config = dict(
    n_layer=26,
    d_model=192,
    n_head=3,
    n_kv_head=3,
    head_dim=64,
    d_mlp=384,
    vocab_size=8192,
    activation='swiglu',
    norm='rmsnorm',
    norm_place='pre',
    norm_eps=1e-05,
    positions='rope',
    rope_base=10000.0,
    rope_fraction=1.0,
    qk_norm=False,
    attn_scale=0.125,
    bias='none',
    tie_embeddings=False,
    parallel_block=False,
    init='normal',
    init_std_qkv=0.0351,
    init_std_o=0.0,
    init_std_up=0.0351,
    init_std_down=0.0,
    optimizer='soap_variant',
    lr=0.00651,
    beta1=0.95,
    beta2=0.95,
    weight_decay=0.087,
    lr_head=0.0336,
    warmup_steps=200,
    schedule='wsd',
    decay_fraction=0.853,
    decay_shape='linear',
    final_lr_fraction=0.05,
    batch_tokens=131072,
    seq_len=512,
    doc_mask=True,
    z_loss=0.0001,
    train_tokens=714500000,
    steps=5452,
    dataset='wikipedia_en',
)
Each number is 128 + 24 x the weight over the matrix's rms, rounded and kept within 0 to 255. Layers, rows and columns count from 0. Numbers have three digits each.

# layer 23 MLP gate, 384x192, rms 0.21, rows 282-383, columns 96-143
142104139140129120123164122082101134194115115088166134128151120172121098112126147137130148100123117144145103138086140145126129162122103075108144
133135164121132169131139107089084156152120123162198084130123135121111102135121123115126122129158104130120161112103161133117127114132143143156098
111126104080160134124140133141127151092117152130130150140145121121173142103142106135129101140171139139108128096113131116162090132126102114112116
125103102136093134140140137121155141104076115172134086105153094101149074152071126152147122170100150125131135141155142114147159150114112132110092
104139148118094135179169083135116117098104117099113166136124122138159154089129162094104166110127110110158102124097098116107136120171158138142140
150126117108133124133147145077139122145126087130110161150095100128106144133134131126161100091107113098148115125110089104125095133095080153108131
140151146136131159125138112149170107058078060127118151145156120092168111122093121148077112116127095159138174136153149123142124201121133139154134
110160144101135136075125120118122114115112135110127129099134134169143135108159132090156121136089116118103106136150113118104152122114109112183132
106126115108164108118080139155129132131152130120139093125127126092167093125132134157106117151126127133126131157164132162123096117150075129151148
133118107075132125161105148090125115134147098146099126113084146145176123164149137126114163134151152117166149127129114173132060114095143119117140
139145162103197120134128141094098135122158131118139151126161116142119164146119123112146133133152106138140115135123130091143129145111143129136142
144124119104113099112142124140126145120114141136100146117098163101143133132145101137186087159140120162148079142137117121111165121128152128180123
115162089101087112154153150135122125125112094104147103161148137074139128142103115134147152137094150092140127100148101141130124144066152123114086
096146131134103154117124110132135146131103117167125123151115152123115130144138157123179134142132136178107140159162147099135136087111106156115111
083145142144110124169152143165129115129123214143089114133049091139152122113122137137146137126103104121127082148096081121102129095117126129130135
124150129128137171135147122149116146138093125159083137056125157139173123110120130137102139120118165126129134126131154112086111121145170164148155
159129136099139106136123139107171169143131125149143102129125149118131143142108101126125180139109097169126083134111118118132113097154093127106109
097112133126117144103119135129113127113127189146126129154147076085093150111116155113189090097102107144077146125094122120165176157123123140118136
123110132100147120105095111125121144131110120068146131113112131193118131139095143107143093177177125144093138158122109130111147145172129113129120
155135115137106123131110133160106131136142108106135146084157148148168112117153135126159143104125147158163122118173137110139161110078117135132125
106122100151090123165161142083134121167144098128118159147085172164143116108160136114144119168185116193154132126120127167132119145085149167078113
122112143128135150131099156071156209130097150127092134132107119150122119096095093072094076103095150139132121129147130073120093130114100094159126
112119152151180177108150136137125149098076134090134098099095125116135126136131146130138124149086078122123111114139131145160131175158168148132123
165068101102180131127140138150108130137107145119101119100124132147120115184133149134111139140136170105088127126133140119175138101144090142135137
105176103148075117108111151155159127137111135119109108128131118081158123114133183130112095176125143136125148128149110147130094120140113127158145
173197135137109104081132135150127151137147072148098129158126106148125133124142122108145156098106137104083130112148097116150104122177123125125167
131136088136143111165123133147113116130105123136117141131165122185124141158057115150163129117117117092129153107166130173180155109098093130131108
141126112137149129134097140166154127131103138150142135122162131153120100111178148171137137123141103152118126132112158122137126117056098095140142
114103143133121150109122118124138110183142117106097169133113124124097125096140140179118136120122159124143110142146135195130146146091156086084138
111132125130085145155105148142151173164122122137152148186106134132140123130114101128159115168124110124116123142133122131096081139105095137142141
106149124125141141158118132145105141110145137124103137153129152199131128150190134096144116084131092138165117160092151137130127109173173102154086
141101136148118094116115143141125132163133171147140158125096119129135158106082145093158105126134132125115136102125159118103117079082139133129137
108132143127150143134118212133139109118097171134120150125103115123090169105147155147103148114087103146170121102092129106139120136177130112135151
108147095088115158124148134138105113134145098119129132150095175141136145104119134099142158100104118144154104170143133134094133155112078131111148
154117124180167141123122147140144129121093179117131127160136133120091136111132109110101145129082132136143089133137090092143126174100108184140129
120120139166101083118088155119143139095148134135114159138108066135141083162119151106137129141141107174154145142139123137139135103119117146163102
140103169180084124115127136134138110113183100131143100165122132141133124102134101114138145148144129148087127138137086155116158118119087092162169
139120142114173123145135135145128121111113117112143129132118127120118132141106142136124180145087088135136111148125181134128088135147122104091153
137123154130137133111150124144124084126146131145112132134130122164132104164144131124129159135134106126122109114116109104139094121105103120156139
104114141107132138118167131108191136124155139084128135127110132112129122105134156138113159155121147136170078126154170086108090109100113141103121
136131167132126157122158079114131101126123111138174162163110109155119145120136141132134126116138143116123144171117113102104123143122129129148115
118120118143161135127123125147182133082158110137172118135107103091152133105163147161161099112145099132139133125110121149125111153127145124161103
178110115122142095126122113121142134141085126131122116101142097125116113121144124163150073109146152118107112149163102103131156123118136109090212
157111105115155108136144174101119102104143156093120125103111110146105143151131133188172122125073139063133112170129129114130131100097101112119114
137083128131111074123098144141143171082154147104084141101111123148091118104116143145147130112134067096104100133140146165173136115139119104130113
148150119093121139098138146129116144112119119108128142122161087162121134143151099131125185153085140137142158129149119145161120116148172128149116
161158135141135112129121135144100115126087123114131117108118107158114143100152134142082119111132121104179114133101119119119102124149108094120108
119184169102095162112120122125134099128118129096169133124087158151122146116123117116122158138132144095138072122089152146131151097156158152114117
130164136131128113104122162078136149155128131108120111137120131114107172137189104138132124094122110139119108174159147147100165165167138124151143
143129094128138174172077127125090119145107117178073118104104125146121139151099141168132129096103151088184102162137130113102102111100129137104111
143161157098167118158140113103110146099124189127128110125101135106080135122146099162137144058140104146143140155135124166077150111093121130120133
173096196144161151159169111153066154115071164126076129087136132153129102129143112086140138108139109143104145124141139094117154151112111170142143
145145122116171142167113120125126161149149092130151111115160144122152127110105127112125101072166153110120112149160122129157120105145104124123123
145109111120155109084116181158127116112147161126100141122158114120114127091136135150169096098131098167166129127130161147140084107098097148108128
129144074101118130121133153162143137124087097118127143106121105096100102119134125119123164174119139100124143067157156121148119142117148135176143
156132136113097107137124141104084153116108131113088117106173136147090146119150116116098075133126123125128150131052141148164116143098148110121121
151128097129122128110087170090139080158146142143098137127090124101152113090165125123147086051127145138104134131134138127123111126092168152148112
102102108070119139174131124113165077126108145113140104151131081085159121156124113136129132110144145125096157158148114157154104119117175129145096
117126118203124125113132164129127141138144119106112118143156103092134138166136155146127154137157085176110081122112123098158160153117115081177143
121105129146128144129092153132135130146132124108139141168139114109152102135156093125138146138087110061113128161119123094115157138106133127131145
127132100120125136109106130113137149156147139108119123111140122077114102149146131114134122141112149139168136148104135103150144125110140115154147
079142154136131139097125159114116126118118155158121097146125113165136133145142134118177118102123154137127118164153127122113156154139064083145105
116151129102085125110125150135122107145106101143112157149091108133113110152112119104105156114144188144099132150113106156081132123155132128140146
168146155126096118104153095149146131123177134156156110179188126089166133103150122137130121155143137108124119122143133102107167110103121135136145
127115116136089126162171119114111097101109133063115129144130111126115106175103136098100168123145112135148115061099132153104146119142118167135172
109110149101093099172163174103136128054100169121124129114167143158142115155151149131146154114135106156104157178132117155127156141172120168095134
124088152128119152108092149167105102145105142155123138134094118125141106120153114095117113146112110096178113086136132102144140164111113141112128
099140140120104123164146151086126127132106133137136150067119111143100141127165094148100115111129151136148124140132126098132144132116094141074158
104097121137140134089169122140144109146155123118149149117105099124115181094100126160178106128169167156123126124121128135117090146102133115148166
129132122125087084102133137139121139130120122152163145170099142117102143147127110090112160128121115081095137148152128119149127157152127088131123
158105173123112128105120133118166142166126154148169143130148168162114147128131110129118127095147125119137102118102144139180142134125123158117127
111094145150128106146110126129179118154079129095135127137135123146135159131128129096119092143093100124131099136107140123105131124099118148130123
157151164125101193125119122090132117156096102164151155124120157142106106112143140115152132129104111138112102119090120132116118093149098144159149
132142099135170135113117109137097136111144142042175145173104132141130146155105094147149151120161147117122174139149124096113145121119169089130132
137093144145139121105067121148150169124133132140108194158169137120118139114153134137123087135100118134091102155146117143139109160125097155114146
067128105136107130051137119093108135114117120126157102176117096169124118168165178130135133116081151144115111116109176134131108108101116108181134
165143155101161116127125093084142169137147130105114130116146102115131130130128115141148127127133144180122143131142131105129099084128135102122101
154134133066123104136084142090159092154135104126124173160129102128096135168110135130159131081124136163116122153120132160154131123118148177146113
130162115102114123122101141096102109124134103119168086123157128136146114132139145140120129120143137143111107168073174096144132124143130187078154
133131151133089139131131139133131142136146141139145139120118141114154123126127135063106055081158129132117131142167090183071140127170118128113113
139120112114122140150167074099160101115133093125068118143105186164140091164141185110136134099171136099166148175131135132154140128130106142168132
155112150093106088134016147123096116107137119107103105162070137141149109092105151076117093120160097165137117153138124151157126062105119121161135
103111131105144137121147111156129111134138164153138111098107129123162150150134113144114098120134141096068173120094120120120142127062135147114117
177134163090102142150127131076101120091147152137126138130104111108082123121119145076168181102168110113107139139111141133189106131152131138094134
119123157095095104133115119135085109155146111124170124075142132082119137107136118171143152100088150114091155127127101122141136133080087135112117
089143132115126134163109107111175100127158113117100134108135144154100075123118105180146118119124114158149145130091133143114140095160136094117139
106093135149127133142121162131143157144130161161133100136147070090150116113127110120111148125115133129119128111132156136105139122084129141107167
138103121109132163127108164124119108130125118103105112085139114122117139116071119130143119140167126134137139085145133152141090136122150134116147
099149152117163165170130114085143100105137173128125149074091123140138166146129122170130128108110131157149121142111129113083134116117095153144086
142107140129130154126106160135176163133146109169166151123106113177165142159147157131198129130148137151132122139152092130125122149171127098142125
139106143133095143095140155134109133160089125136121139139107135114131110149138114156144122109126169098117156159128189142105122158122094120163117
158124101191116126107131169132132144127133106163148160149113088133108107111128140109147105100114162095116138158128159152134122113158145132181094
149113130147114108117135135171120104086120122129162142144145144105130132089087144132155104170117135121109166129116092100119139097117132123099130
128102130075097171108112116148147137118152138158106157116143151150168146146098132106114103113153160171135138144123103160121130137104163102142135
147147184108135177118138158128140100129123110117108158158147177121157145123147132152127156116101128144099104130122145168094169154131149166159150
155152152116098098108121114167128068126129117153129135118142131145139113104147129128110125131154156130122187153161150151131095098099173090114113
137138119140124129128134123140143155090091159137160082144151147118134136159099158084114177096115135135134125177143130102132141115095128127116160
125178122183148133135115151100131101097143111129118138132158103108138164123113122111118106128140135126100159142125144139138074099106130191172113
114113111092087122141120116144126142106108135138130119156119072150134140089131100127184150078125119093113120149137123151142121117116129122101092
111128139140144124186083123133128143123142153103131128087102144148105131084111138155137151111137103127151126148095128103112089117090149090127150
102137113180163164138142133122166159175100135141138124127126148151138115090110164131138116136135109190107105125151141118159148094100111187105159
108122087061086153117132105102109137110161130125156123111129084156098164106101106135093127166118142112147131134113188149129128148108129108138129